Weights of a small GPT-style language model, trained from scratch on English Wikipedia.
Size: 1 head of 32, MLP 256 SwiGLU.
Architecture: RMSNorm before each block, rotary positions, no biases in attention or MLP, tied embeddings.
Each number is 200 + 40 x the weight over the matrix's rms, rounded and kept within 0 to 999. Layers, rows and columns count from 0.

# layer 13 MLP down, 64x256, rms 0.0739, rows 0-54, columns 128-255
188,192,226,148,175,158,174,144,200,159,139,267,188,201,197,230,237,225,192,171,126,185,123,181,290,179,156,253,238,159,204,179,194,145,191,240,219,131,148,167,144,187,258,197,198,272,197,246,175,228,184,235,224,129,174,233,235,162,209,118,261,175,145,198,279,249,118,115,227,174,145,255,183,230,175,290,223,132,171,222,197,179,156,137,185,264,103,114,161,185,282,181,219,176,235,270,168,314,159,165,217,104,328,122,177,204,210,173,268,239,247,222,237,260,243,129,244,158,244,220,287,145,207,200,141,171,200,196
216,156,63,232,225,170,140,116,209,257,202,225,257,194,120,161,210,148,176,147,205,230,154,196,212,221,203,136,176,214,225,113,191,176,138,174,259,184,200,171,185,181,236,224,91,212,201,192,223,258,300,209,222,175,245,174,226,224,193,169,239,267,157,200,348,199,180,213,215,179,197,218,173,214,170,234,130,212,225,190,122,200,308,189,183,236,172,149,185,192,154,191,133,256,230,199,164,248,230,180,272,162,94,235,231,224,166,225,219,158,210,152,175,137,206,193,175,192,222,204,178,219,112,291,118,232,136,244
106,204,236,247,135,230,223,165,227,231,247,185,240,101,182,178,183,194,244,151,174,204,120,207,200,222,171,265,185,238,210,189,194,262,269,226,212,141,156,195,225,171,213,178,158,190,271,220,224,174,213,241,238,164,119,242,145,240,272,223,168,286,202,167,242,231,246,214,218,204,208,138,238,156,132,250,167,192,226,182,249,240,213,227,200,233,279,234,216,188,229,226,141,131,219,158,211,287,142,193,184,197,150,257,205,146,189,179,187,181,202,209,181,244,154,191,226,128,163,248,180,213,257,96,220,189,266,215
194,206,202,170,148,189,187,213,262,234,240,214,218,233,249,190,134,191,201,229,285,189,203,178,231,246,232,184,178,219,217,203,123,214,134,201,231,168,209,177,273,233,162,226,283,255,241,203,187,139,173,164,240,262,161,255,226,160,242,248,257,189,193,263,191,209,168,237,179,233,150,269,94,212,174,223,187,221,352,194,246,136,220,192,259,230,259,212,224,201,212,160,194,155,213,270,153,219,140,192,216,181,155,182,119,266,209,241,244,286,255,238,224,182,170,212,216,142,250,166,198,200,206,192,175,252,192,116
209,183,182,238,194,204,246,254,182,140,123,247,188,195,148,188,149,234,131,213,194,124,171,241,177,166,220,214,239,152,195,193,237,148,166,211,208,234,136,208,266,187,199,221,176,212,218,214,192,244,238,202,207,196,209,218,213,213,173,233,196,206,151,148,124,216,176,208,193,209,295,180,185,182,219,140,221,237,208,156,138,188,237,204,193,236,235,199,201,216,259,156,256,166,250,148,178,191,188,238,247,251,169,195,132,200,195,192,190,104,131,122,205,198,239,223,158,191,195,118,187,183,173,223,207,166,144,214
162,160,261,146,237,232,188,152,173,186,182,184,221,199,127,204,265,251,245,216,214,259,182,219,201,234,168,313,182,218,266,242,154,196,249,290,201,201,216,193,229,97,217,138,241,176,167,187,207,132,222,225,247,230,183,226,216,166,270,163,231,181,184,216,238,149,204,236,187,217,178,255,302,138,139,181,178,158,230,232,221,234,162,195,187,176,205,174,209,206,185,184,191,225,141,208,259,262,223,174,168,153,176,157,259,230,198,166,172,194,163,134,168,201,219,245,222,117,209,279,158,151,193,251,275,259,175,161
197,203,217,145,236,206,252,121,212,210,182,207,150,244,166,88,229,180,235,232,190,212,257,221,189,183,214,213,214,178,178,138,219,168,245,205,221,187,209,189,194,216,179,128,216,182,178,235,152,285,199,171,154,238,177,195,131,213,219,216,187,201,160,211,153,141,226,165,217,243,242,193,246,182,221,150,246,179,161,193,228,179,179,201,289,119,204,180,183,218,246,165,185,200,254,192,222,166,190,203,186,165,221,175,206,169,193,178,132,263,195,208,271,173,191,144,230,216,209,156,177,154,220,193,212,191,136,201
226,118,165,253,224,157,222,220,312,215,201,179,201,207,208,139,173,150,219,256,258,200,167,228,127,268,196,182,228,205,184,246,105,218,106,224,194,202,170,195,233,199,187,167,218,160,166,183,234,213,149,207,157,215,237,230,149,139,129,305,200,248,286,217,158,149,185,197,309,228,202,222,157,248,251,114,163,265,164,153,273,196,232,218,215,136,227,245,233,280,210,154,217,283,184,261,193,181,241,193,278,188,140,242,133,261,192,262,240,285,168,216,212,180,187,224,184,208,304,253,143,77,141,174,247,273,253,249
182,187,234,200,257,140,229,190,109,197,249,184,261,172,191,206,255,216,175,214,191,161,231,212,270,233,237,207,256,236,215,212,215,239,192,165,252,180,246,214,200,180,184,205,121,232,268,145,170,238,203,207,266,239,213,206,215,159,158,139,136,210,234,248,235,226,266,178,190,225,264,253,221,160,252,204,241,163,183,171,165,202,145,296,166,176,264,283,204,240,196,220,179,161,185,201,271,121,225,189,221,255,176,207,197,166,121,253,163,150,242,215,261,214,136,255,199,201,119,178,180,179,160,185,115,209,164,176
220,216,250,159,195,186,335,215,225,170,255,181,223,188,172,175,256,224,139,216,202,211,170,134,194,168,203,136,180,191,160,211,184,264,254,210,177,193,235,160,257,144,257,181,177,186,204,164,248,202,185,153,172,178,233,174,113,242,140,215,217,121,227,164,187,236,164,291,124,186,167,225,239,124,122,182,189,234,236,211,209,191,225,151,117,208,157,154,260,228,186,248,218,160,306,218,186,198,133,130,153,197,188,229,146,169,200,174,135,229,246,188,106,205,196,180,195,205,203,251,213,302,160,235,179,255,161,277
238,213,205,159,167,294,213,168,284,119,168,142,225,138,203,189,283,171,315,253,195,195,136,196,186,176,194,186,195,215,226,188,151,184,178,237,245,191,294,165,166,228,144,204,160,198,215,293,146,144,185,262,183,219,307,190,228,146,224,228,244,216,180,235,94,203,167,198,251,170,180,192,129,224,58,224,195,256,216,224,246,189,156,188,166,134,262,142,145,253,206,175,219,166,227,238,187,157,150,224,224,243,335,187,185,58,204,181,219,176,216,196,187,147,160,239,249,206,168,166,221,249,277,245,172,213,173,153
204,202,200,297,257,184,155,248,235,179,193,198,244,240,215,148,156,153,172,191,213,172,186,214,114,228,192,188,188,188,237,226,128,237,145,199,161,183,203,146,183,200,200,251,190,147,141,159,93,178,276,224,181,196,199,210,216,196,157,214,202,222,110,222,207,106,195,148,215,273,108,210,196,279,163,118,202,154,320,179,193,159,293,209,287,237,172,211,180,190,175,218,202,191,174,230,111,148,208,139,239,203,219,164,236,104,228,260,291,232,238,144,201,121,242,224,192,161,244,213,172,213,191,202,151,174,208,245
188,159,183,178,209,259,171,194,118,225,208,273,232,205,201,176,222,190,212,188,215,218,196,176,246,150,138,210,220,212,221,242,232,182,175,214,179,223,198,139,218,215,186,223,223,157,162,146,250,168,207,159,190,210,136,212,169,166,207,184,146,248,208,211,121,191,186,209,164,233,183,203,218,244,198,163,141,229,170,210,272,274,228,183,213,190,110,141,191,150,177,183,256,170,168,277,219,136,163,183,220,162,206,145,150,207,200,186,215,204,183,209,209,208,236,200,212,216,173,196,231,153,212,232,161,171,190,180
244,194,208,155,91,155,97,185,250,201,208,212,180,272,261,202,179,162,149,218,197,215,184,237,139,221,216,173,249,148,271,203,225,125,156,207,209,232,132,233,309,144,179,254,243,223,227,183,161,187,189,134,232,249,180,207,236,192,228,221,202,213,230,221,197,193,203,188,223,150,166,137,229,210,207,201,217,239,142,192,189,216,204,223,199,224,162,233,217,240,93,212,227,224,201,192,217,232,165,178,163,191,205,185,162,196,176,224,218,202,221,170,225,211,275,185,180,194,201,172,262,203,175,219,244,265,240,209
188,213,240,211,191,212,179,213,157,195,120,209,171,256,133,171,216,233,212,175,235,174,207,180,216,147,192,111,220,168,220,204,195,137,169,172,202,213,147,200,210,224,205,192,232,217,186,204,186,168,193,177,114,216,218,173,205,211,172,229,154,165,184,219,157,220,195,216,220,139,200,240,168,159,219,173,183,127,147,195,187,217,273,209,196,217,158,198,225,154,149,180,179,237,181,192,181,135,175,202,189,245,226,133,200,244,238,174,179,197,256,226,210,222,201,196,226,163,197,132,206,149,225,189,263,162,204,213
217,199,193,246,236,182,185,191,231,185,172,139,196,230,211,109,212,245,216,184,169,230,165,245,170,185,185,171,183,182,223,219,264,278,222,185,228,190,267,200,190,158,177,218,238,184,164,211,249,131,176,210,188,233,234,182,176,205,211,176,157,268,211,190,154,174,183,249,251,210,174,254,229,205,181,143,198,164,224,188,126,182,218,184,174,212,221,220,187,182,198,192,176,237,217,180,231,188,225,207,268,194,300,203,206,203,195,195,186,173,143,179,179,200,167,195,197,176,199,151,178,174,218,179,159,196,299,213
279,236,149,218,184,194,167,246,127,202,145,235,207,247,223,135,265,271,139,248,204,185,207,176,236,143,167,211,200,213,134,201,196,189,203,167,133,191,184,177,201,138,247,198,208,175,177,196,300,244,275,117,248,194,220,144,154,262,168,217,228,154,229,210,111,155,153,289,168,235,170,242,181,164,213,187,159,177,170,198,176,172,245,165,251,222,214,141,223,280,112,143,161,215,258,154,233,192,195,273,185,163,158,158,134,220,249,220,116,190,175,246,169,186,198,144,284,209,162,158,208,146,86,259,171,230,172,267
272,209,197,222,220,198,181,180,227,206,249,220,202,158,172,184,193,232,199,183,186,205,125,217,177,182,235,120,162,161,252,201,189,131,199,245,189,189,193,226,211,185,208,216,205,280,187,193,219,221,168,171,180,202,242,224,191,213,205,165,203,256,196,175,179,138,187,211,214,183,235,94,210,152,195,204,151,217,164,153,187,157,206,198,145,250,231,205,122,218,203,144,261,177,223,181,234,196,166,168,171,235,162,135,228,185,189,170,201,175,175,132,213,253,252,211,229,207,215,200,261,228,218,185,263,161,151,184
221,247,252,210,165,133,203,202,194,171,149,133,215,209,208,133,194,238,191,213,189,326,276,174,129,223,251,154,200,213,172,176,197,204,231,234,158,192,231,242,169,228,205,159,203,134,226,213,186,240,202,213,208,221,278,177,120,204,184,226,130,160,221,158,221,131,179,216,161,254,198,203,217,209,243,241,211,128,234,187,169,160,194,223,149,151,193,216,238,145,227,227,226,201,184,191,159,233,172,206,182,231,195,207,204,182,183,207,194,143,189,193,148,177,184,277,189,271,201,203,202,240,223,215,179,168,160,161
224,235,262,229,213,214,231,203,204,171,250,151,129,223,185,192,202,251,204,207,249,193,235,260,178,247,232,200,213,160,215,153,172,222,188,213,207,229,210,133,194,200,167,146,186,140,160,173,173,164,224,243,230,244,231,200,193,168,202,203,185,236,152,246,186,226,211,217,201,171,184,193,287,182,194,165,186,169,221,192,215,128,208,235,257,175,229,169,183,228,176,195,97,151,191,192,224,194,176,205,158,169,219,207,231,263,179,245,238,168,158,182,168,126,219,224,183,236,206,124,253,176,179,191,284,216,236,180
169,253,167,199,134,186,245,191,183,217,244,150,221,191,227,142,138,140,157,210,225,209,203,242,242,203,160,182,214,213,235,184,273,176,193,234,223,216,248,210,170,176,210,287,174,181,215,169,117,198,197,170,165,143,170,179,203,103,224,228,149,205,248,153,230,196,171,141,161,208,192,164,236,244,195,197,248,222,192,213,162,245,248,212,266,195,208,206,198,229,258,244,219,143,240,155,176,199,119,235,222,197,261,166,274,195,208,165,251,173,245,188,175,271,212,186,234,137,157,239,204,213,205,199,127,125,137,229
250,332,264,157,210,205,242,283,204,251,210,201,276,251,173,218,228,258,200,211,150,177,213,233,210,156,143,213,212,199,171,197,266,190,263,147,154,244,169,198,152,154,236,142,190,249,221,219,168,236,208,188,149,172,219,187,196,181,196,244,194,125,245,197,206,292,157,263,190,204,127,233,172,173,184,173,219,172,221,254,251,217,236,140,198,179,162,245,238,290,177,192,215,209,242,149,183,265,148,243,198,240,180,193,209,177,257,197,136,152,234,166,159,174,239,215,238,255,256,250,242,200,209,144,109,173,132,201
208,246,179,259,203,162,250,176,206,220,206,205,222,231,178,187,208,226,169,191,264,195,191,178,198,240,168,208,242,311,234,160,209,195,287,181,249,175,168,181,153,222,215,166,271,168,211,173,179,103,198,210,154,256,219,212,150,206,188,230,224,179,208,235,217,228,210,245,214,231,229,167,150,230,172,218,215,245,176,284,241,213,197,191,216,251,217,193,251,131,218,190,146,213,192,180,278,210,208,180,223,177,270,226,179,186,208,201,157,222,237,171,134,190,139,208,222,210,231,202,228,194,203,171,180,216,142,202
203,202,174,188,257,199,216,150,232,210,171,190,195,162,191,177,214,197,123,175,227,189,191,284,219,216,179,159,212,232,267,248,241,236,205,275,189,186,210,161,200,181,210,191,184,263,142,170,148,157,148,192,179,174,193,172,205,196,207,200,219,277,212,182,233,200,206,193,187,194,165,225,250,288,191,237,219,241,241,222,171,235,171,229,207,314,233,199,160,251,178,205,189,252,123,165,178,192,253,124,225,210,186,216,194,135,227,229,209,262,231,228,246,285,169,258,218,194,205,132,199,142,258,197,175,240,129,162
124,139,224,198,234,129,184,196,177,267,184,178,206,268,289,291,157,249,227,242,252,85,197,102,189,206,172,165,234,260,239,248,172,164,199,166,166,160,217,178,200,182,198,134,239,269,163,184,231,173,241,105,202,202,172,236,159,207,150,179,179,158,132,225,176,207,255,223,169,70,198,179,232,149,222,177,130,135,115,178,187,181,179,209,142,192,207,229,154,224,141,175,240,131,190,123,192,208,216,261,272,219,180,222,225,206,191,245,245,188,186,174,148,290,198,159,231,143,161,226,164,137,145,173,142,220,215,177
263,194,221,248,161,195,223,110,174,210,158,225,215,169,172,136,147,219,181,173,217,199,215,297,180,218,257,225,185,308,180,123,156,260,164,169,171,128,203,195,170,128,214,109,185,251,210,248,192,219,119,239,153,156,158,211,146,248,220,169,193,243,260,162,270,114,210,127,184,247,176,123,165,183,233,268,257,201,176,151,174,141,133,204,215,221,148,262,156,270,316,162,203,186,145,251,183,202,220,225,163,215,112,168,165,112,197,174,153,163,166,192,254,271,210,171,236,170,208,235,128,213,254,107,166,155,181,200
222,198,122,182,211,212,230,213,167,222,141,175,157,155,181,195,252,200,166,173,151,202,257,251,201,170,246,194,235,161,135,131,215,200,188,179,252,178,163,193,217,259,223,148,124,145,145,154,152,244,182,254,154,186,221,166,109,163,149,232,200,192,138,104,139,191,217,225,198,256,203,194,197,207,207,206,227,258,184,179,200,234,194,216,275,187,220,244,141,202,168,136,215,154,236,191,123,214,147,273,167,228,192,205,159,156,164,190,202,169,270,168,221,253,184,186,133,217,194,226,229,246,212,174,198,219,189,159
251,262,153,181,200,212,188,168,198,267,224,237,218,231,297,270,203,175,209,216,182,227,96,191,215,260,195,192,246,211,208,217,179,100,277,253,190,195,252,218,188,141,228,240,224,206,175,174,208,216,181,206,172,235,206,242,138,170,188,243,167,197,253,201,226,171,183,206,205,276,229,175,193,160,165,223,166,255,173,216,238,196,251,195,119,187,227,199,180,230,141,194,171,165,245,241,222,181,219,181,179,208,150,194,200,153,206,240,224,250,225,139,180,211,177,167,255,134,262,214,274,109,173,139,244,183,182,199
224,192,180,260,173,219,195,216,150,203,261,212,269,235,204,200,212,253,168,236,225,235,159,230,159,168,223,214,145,136,187,155,132,191,157,238,214,248,196,218,219,147,185,213,141,196,231,212,220,217,181,195,147,164,213,153,257,192,229,181,206,195,250,221,198,216,158,155,233,262,160,141,168,193,209,236,178,143,183,216,100,185,144,144,283,305,168,128,171,193,270,250,112,201,246,204,210,238,178,231,223,196,224,199,176,226,251,217,177,249,181,235,188,214,185,172,206,220,230,181,233,215,199,227,222,183,206,152
225,186,201,114,169,154,223,180,177,276,232,176,179,147,227,202,173,244,176,160,161,145,199,223,198,233,231,193,227,191,213,161,193,177,239,221,193,127,213,217,192,195,212,222,190,163,111,110,168,110,137,103,268,237,186,227,169,179,235,165,196,203,242,244,187,219,197,198,223,174,177,115,175,214,239,264,181,225,122,191,225,171,182,246,187,302,220,214,170,184,226,198,173,186,208,169,251,243,197,221,193,170,156,211,199,215,227,121,116,185,201,194,140,275,195,211,207,213,186,205,184,194,219,244,221,274,192,169
181,189,163,172,185,135,191,161,262,185,224,195,130,206,134,270,257,148,177,244,283,183,223,237,176,161,157,229,214,199,200,226,274,240,295,208,142,191,233,210,213,240,233,182,228,204,218,202,205,144,196,179,130,206,204,182,247,170,202,227,244,147,194,203,235,122,208,184,143,228,172,248,214,278,221,221,174,159,169,302,307,243,225,191,151,187,195,197,244,102,151,185,226,200,200,221,205,221,287,216,126,210,180,132,233,182,228,177,234,340,169,170,146,240,193,243,250,200,182,252,196,219,162,202,126,250,267,221
97,210,199,234,177,221,232,249,263,174,273,215,195,226,240,215,139,186,153,237,224,219,183,254,207,230,216,237,217,240,203,156,246,195,201,210,179,177,206,152,244,189,195,212,192,186,237,179,198,218,210,241,167,191,198,165,161,229,180,144,226,319,252,195,276,198,176,185,227,152,152,140,257,225,220,230,147,206,160,231,133,227,235,152,242,199,184,174,162,261,262,274,222,170,105,228,212,213,196,195,220,161,235,200,220,239,199,181,202,143,214,263,201,208,236,156,225,215,194,236,216,228,250,157,210,200,193,198
191,226,240,181,183,182,135,247,239,202,225,264,159,200,238,196,172,124,192,205,204,168,196,215,195,294,203,218,185,222,249,180,213,217,186,212,143,187,185,129,244,255,230,194,279,263,143,265,218,139,236,217,229,207,201,116,226,118,215,259,217,216,248,193,150,178,162,274,187,227,177,180,193,201,170,231,127,287,227,205,200,190,203,149,203,132,136,186,250,297,188,179,215,167,131,214,238,227,256,148,229,210,180,162,144,207,282,140,243,162,105,232,221,153,131,239,215,160,191,125,233,202,139,250,207,266,233,166
157,167,284,147,210,165,172,249,240,236,158,220,118,127,286,203,167,291,192,221,207,190,103,194,214,197,226,175,261,164,144,160,183,217,189,161,242,182,245,180,263,242,144,199,207,268,177,149,203,144,327,246,148,217,177,182,234,199,178,246,180,172,154,229,237,105,206,206,181,210,191,206,201,231,148,193,173,189,142,148,269,134,178,194,192,194,223,185,204,234,199,181,88,241,197,172,223,204,187,161,100,223,169,218,197,150,223,259,193,261,196,251,253,253,207,177,252,175,263,228,262,228,280,206,222,282,246,132
279,181,167,162,203,245,221,248,111,230,181,241,199,225,179,215,172,193,248,181,181,230,137,95,212,225,175,189,233,163,182,186,113,257,224,170,206,198,233,257,297,181,216,119,169,241,275,138,176,233,221,205,233,169,265,282,266,236,161,233,130,179,215,194,174,210,169,188,152,113,202,213,237,140,156,200,173,211,316,158,192,273,191,186,162,260,221,212,195,278,216,170,159,218,178,195,132,177,174,212,301,177,188,206,157,156,135,192,229,150,202,141,145,204,187,191,205,250,213,163,185,180,195,192,265,123,171,191
143,198,162,170,137,211,221,231,208,197,199,225,213,211,218,181,185,141,264,191,236,172,166,234,213,216,139,190,287,201,201,222,219,119,130,167,210,300,150,147,221,227,246,234,179,216,189,217,203,255,164,273,198,180,218,160,125,219,276,229,171,272,200,174,245,186,197,225,247,215,178,143,199,217,171,199,142,190,192,174,174,191,251,180,264,208,216,189,231,210,184,230,173,249,187,189,177,194,157,146,231,195,229,208,163,226,206,200,182,262,248,255,210,215,154,180,127,122,145,199,256,204,209,230,237,172,209,201
213,207,282,149,217,191,208,195,262,157,232,189,174,137,189,250,222,195,199,137,184,199,158,207,170,195,254,166,191,176,199,185,215,263,204,270,169,140,207,202,208,140,201,186,209,175,181,178,208,168,203,229,210,211,253,190,222,124,187,144,210,226,142,172,231,187,228,208,199,209,206,104,193,169,221,252,174,166,181,209,260,144,152,192,178,234,230,192,221,134,197,185,190,110,239,230,240,201,202,274,169,152,209,226,236,234,182,197,182,244,166,163,177,271,180,147,237,247,153,170,243,264,232,207,243,169,188,193
207,265,206,227,185,257,192,301,209,205,217,201,290,199,178,139,252,171,159,278,231,228,180,249,208,238,132,182,250,235,177,266,194,228,158,246,199,236,216,200,160,220,221,247,162,233,232,208,243,210,217,226,240,177,261,223,331,162,174,215,158,192,266,204,209,204,193,241,201,175,202,269,220,258,141,211,195,138,166,226,146,188,254,220,207,159,206,208,248,192,162,211,176,279,147,179,205,238,188,149,188,156,235,207,262,231,232,174,159,198,244,186,119,188,204,249,169,198,163,246,125,210,247,222,222,106,170,221
209,280,135,165,191,184,196,144,179,229,219,161,197,143,211,252,208,150,192,133,218,135,202,203,192,201,173,170,275,179,196,155,243,199,269,210,258,266,215,240,230,240,188,192,234,175,208,197,142,138,236,182,215,287,183,221,210,260,160,176,181,261,129,212,236,216,244,225,186,129,211,177,242,206,219,152,196,319,242,161,233,212,237,227,222,269,170,244,180,241,215,180,235,260,230,195,186,237,167,163,160,206,101,256,148,185,135,181,189,132,238,183,131,183,264,163,187,181,216,145,180,243,188,259,206,280,285,226
195,128,138,284,159,219,171,185,198,206,151,229,136,162,159,160,235,202,225,194,307,208,177,228,170,229,184,178,198,242,252,212,169,221,200,230,179,242,218,242,213,183,177,230,193,218,174,229,186,136,230,199,138,223,201,245,256,143,244,198,187,259,174,152,198,165,165,206,231,227,277,183,189,223,230,184,201,147,127,232,170,229,211,192,178,163,196,160,230,152,213,239,210,222,187,190,280,193,177,192,240,234,236,222,188,167,208,140,228,202,167,271,244,241,185,202,187,152,147,245,262,162,189,275,256,229,212,186
177,126,97,216,176,177,183,212,220,201,190,183,230,159,133,188,187,149,139,238,191,122,237,208,125,164,230,232,156,225,212,260,275,179,218,210,220,154,197,262,220,187,177,211,169,136,255,219,301,221,214,143,188,200,237,209,296,158,136,181,192,177,107,207,138,279,251,186,237,185,215,163,214,242,218,152,179,126,187,174,238,240,186,213,208,262,179,203,238,136,227,230,170,155,267,251,149,146,217,246,251,240,243,194,318,169,181,167,205,189,231,201,200,264,216,215,179,223,195,181,211,198,197,142,234,211,175,124
223,264,195,138,149,227,269,157,277,224,247,179,259,236,230,151,175,195,262,177,261,145,165,238,174,194,183,245,206,229,214,186,161,116,153,167,230,192,179,200,232,243,228,247,194,166,188,198,152,152,122,207,135,158,86,181,219,194,202,232,190,221,249,236,210,107,210,190,199,169,156,193,148,231,270,194,225,167,152,219,222,234,213,181,238,194,241,212,165,260,226,275,275,123,193,249,209,243,218,166,239,175,193,237,164,209,215,190,218,226,187,117,210,261,151,266,206,214,178,219,158,196,205,138,128,157,148,238
209,159,166,199,150,194,216,237,271,216,224,162,181,173,168,193,223,210,218,182,193,228,121,271,101,180,204,130,229,208,201,153,228,213,260,194,145,209,174,202,94,169,183,167,247,264,203,226,211,207,192,194,196,227,245,135,172,203,161,208,161,138,205,236,158,184,201,241,208,171,180,219,249,249,197,157,152,144,205,189,134,259,167,197,156,170,196,224,202,216,135,175,159,242,194,133,223,215,183,195,203,225,156,226,165,175,222,156,187,214,202,224,197,153,201,226,208,174,237,194,163,171,219,191,194,225,239,184
232,242,170,181,169,217,220,189,165,220,157,184,245,245,238,160,206,256,210,170,182,214,253,264,181,194,189,264,165,231,181,135,184,230,229,122,181,216,183,215,180,217,169,148,266,197,185,157,190,222,233,298,253,231,215,189,177,167,155,277,186,216,255,234,225,169,233,197,243,203,216,104,176,141,191,191,205,195,258,213,268,131,161,215,222,248,207,245,251,219,361,203,160,177,86,236,192,134,178,229,127,200,243,188,245,180,176,197,223,181,196,244,148,186,196,252,208,275,276,164,237,139,157,188,61,214,172,147
185,216,216,301,206,231,236,213,183,126,231,183,295,224,138,113,221,229,247,246,185,149,226,240,165,200,225,253,190,160,210,187,177,139,208,273,188,222,171,125,165,259,223,193,193,122,119,218,174,196,192,248,183,122,162,174,163,177,198,122,282,260,234,168,108,169,189,166,203,259,228,158,234,215,225,176,174,143,228,193,222,218,204,131,184,186,141,234,147,189,111,178,239,161,131,169,130,252,214,218,238,163,171,167,260,176,231,152,217,180,177,148,162,147,200,236,212,206,240,181,190,190,226,206,224,173,218,262
199,277,226,159,212,149,179,198,272,244,253,145,175,126,214,155,209,210,191,152,119,206,222,244,223,149,191,248,175,235,192,183,199,197,192,257,227,233,180,206,194,240,190,237,200,165,255,219,211,179,152,211,152,238,164,177,191,241,218,258,187,198,189,226,231,224,227,125,227,249,228,195,175,170,223,202,198,242,241,174,202,188,204,205,181,139,187,233,220,202,101,197,188,278,222,207,194,266,164,142,145,247,154,232,215,185,192,200,204,244,149,229,189,198,176,201,245,283,187,133,244,297,191,164,151,270,258,154
210,183,180,182,211,229,216,227,238,214,161,198,151,266,191,190,197,165,179,175,244,171,237,183,185,182,142,220,250,243,218,201,262,185,259,208,241,167,213,178,178,181,210,221,186,201,184,201,110,143,214,197,186,140,167,204,193,143,226,184,189,210,239,195,191,133,189,218,239,160,134,244,192,250,222,150,206,213,197,205,170,204,235,177,282,137,207,159,151,278,192,233,275,184,214,275,150,144,259,170,271,213,277,238,241,194,199,162,276,187,234,180,168,156,160,148,174,169,212,221,199,216,123,257,270,222,215,169
155,272,222,242,161,249,201,232,250,186,259,209,260,137,186,144,166,235,158,189,110,218,175,225,201,105,182,316,177,166,204,239,183,149,178,208,251,142,145,217,226,233,189,203,144,287,149,203,271,236,224,186,188,189,239,198,182,254,258,208,171,217,143,186,267,272,127,184,214,238,223,189,132,153,112,162,214,151,228,185,211,186,237,174,185,199,203,190,289,262,192,199,172,238,185,271,223,200,101,162,244,197,222,205,209,197,205,211,145,198,184,217,184,273,216,262,206,199,285,265,220,150,218,221,244,179,206,205
224,194,206,253,248,195,222,233,189,131,151,207,214,144,151,251,220,186,178,293,177,246,257,117,240,216,170,268,251,161,205,268,200,263,129,202,168,132,275,161,227,228,163,223,203,293,307,174,208,201,212,242,240,199,277,220,274,184,185,162,227,183,283,203,155,303,176,193,171,241,158,269,191,127,145,220,206,202,97,216,153,184,194,134,147,203,272,184,233,204,173,179,218,227,148,226,198,118,206,180,210,149,194,208,199,168,190,240,181,174,244,241,206,150,240,179,189,223,159,175,208,249,132,262,191,231,152,206
216,277,171,113,193,174,148,202,227,234,258,236,211,172,130,193,244,213,215,95,136,172,185,188,237,190,221,156,224,193,140,200,248,209,205,246,268,227,288,193,146,207,184,161,170,201,132,183,208,168,208,144,213,219,169,201,168,237,150,138,178,296,294,257,200,199,228,184,239,184,221,208,217,196,226,200,225,190,225,170,188,208,203,174,192,254,215,213,152,121,168,207,221,252,196,207,167,190,190,150,205,158,229,240,234,128,188,169,153,192,226,218,216,225,133,244,239,182,204,214,169,272,104,233,243,199,243,183
211,205,173,184,160,225,229,222,193,199,129,244,240,175,181,271,214,212,212,199,203,144,190,161,235,129,179,223,206,272,121,175,195,240,258,155,178,170,211,256,197,171,241,165,141,236,201,273,246,154,181,180,211,203,215,213,220,295,139,182,255,121,206,266,116,181,179,252,191,231,188,189,118,147,190,181,202,162,183,236,181,260,187,183,203,176,193,189,221,208,162,227,175,232,207,166,100,233,170,262,229,189,289,130,162,203,216,188,188,191,131,195,168,174,272,120,267,222,216,214,214,105,175,180,206,190,130,170
181,190,249,187,198,168,279,165,221,235,141,155,247,175,178,92,163,223,184,187,232,180,198,171,261,186,199,121,261,287,253,188,163,163,212,158,201,166,208,191,167,279,185,241,226,146,167,282,224,240,237,125,200,201,147,198,200,124,151,202,312,135,189,255,73,106,270,259,226,258,184,212,214,142,119,152,190,212,206,182,270,210,254,214,179,264,226,254,81,152,216,209,184,108,220,228,193,209,250,217,192,202,211,166,257,207,218,200,226,223,188,185,174,170,136,201,235,195,212,161,200,185,168,159,202,257,84,194
252,260,178,179,255,130,186,150,257,177,160,222,223,210,184,218,233,153,199,251,240,220,266,257,237,187,238,171,141,185,188,194,234,217,292,271,187,201,174,179,245,204,206,187,260,149,268,206,156,184,202,157,237,229,226,144,258,238,150,167,210,207,166,140,183,183,178,205,261,260,210,220,221,211,208,274,234,245,251,196,119,152,175,168,200,197,184,146,212,192,227,131,177,231,153,198,179,244,240,178,198,155,183,219,158,152,246,226,124,190,242,222,227,178,221,279,203,216,129,85,191,282,159,220,163,258,195,174
153,191,213,202,260,277,166,196,168,182,218,188,168,237,253,238,189,201,128,233,226,232,243,165,212,163,195,184,188,293,230,218,147,208,180,149,186,186,228,212,258,144,198,180,151,172,264,195,213,237,191,233,168,210,249,207,157,210,237,165,158,141,203,191,216,200,168,99,147,233,196,198,211,210,230,202,200,208,228,207,162,216,140,190,179,83,218,153,204,183,223,163,152,259,270,206,190,155,141,281,216,303,199,224,218,196,149,203,197,230,202,227,193,220,207,167,208,208,175,293,200,194,256,181,117,211,158,158
206,176,189,244,147,241,182,221,189,202,203,221,198,246,146,272,172,234,195,154,252,150,282,163,284,216,238,206,175,141,194,181,164,219,140,166,191,219,221,197,168,203,246,191,211,140,264,221,210,219,119,217,229,214,35,262,150,122,220,247,173,180,252,223,158,184,208,202,234,127,215,229,299,199,223,136,142,181,159,131,235,199,206,193,254,219,210,236,207,237,261,192,197,175,197,244,196,165,228,268,231,162,236,206,179,222,224,174,235,244,230,188,292,168,115,116,246,253,176,191,150,103,176,137,165,158,200,154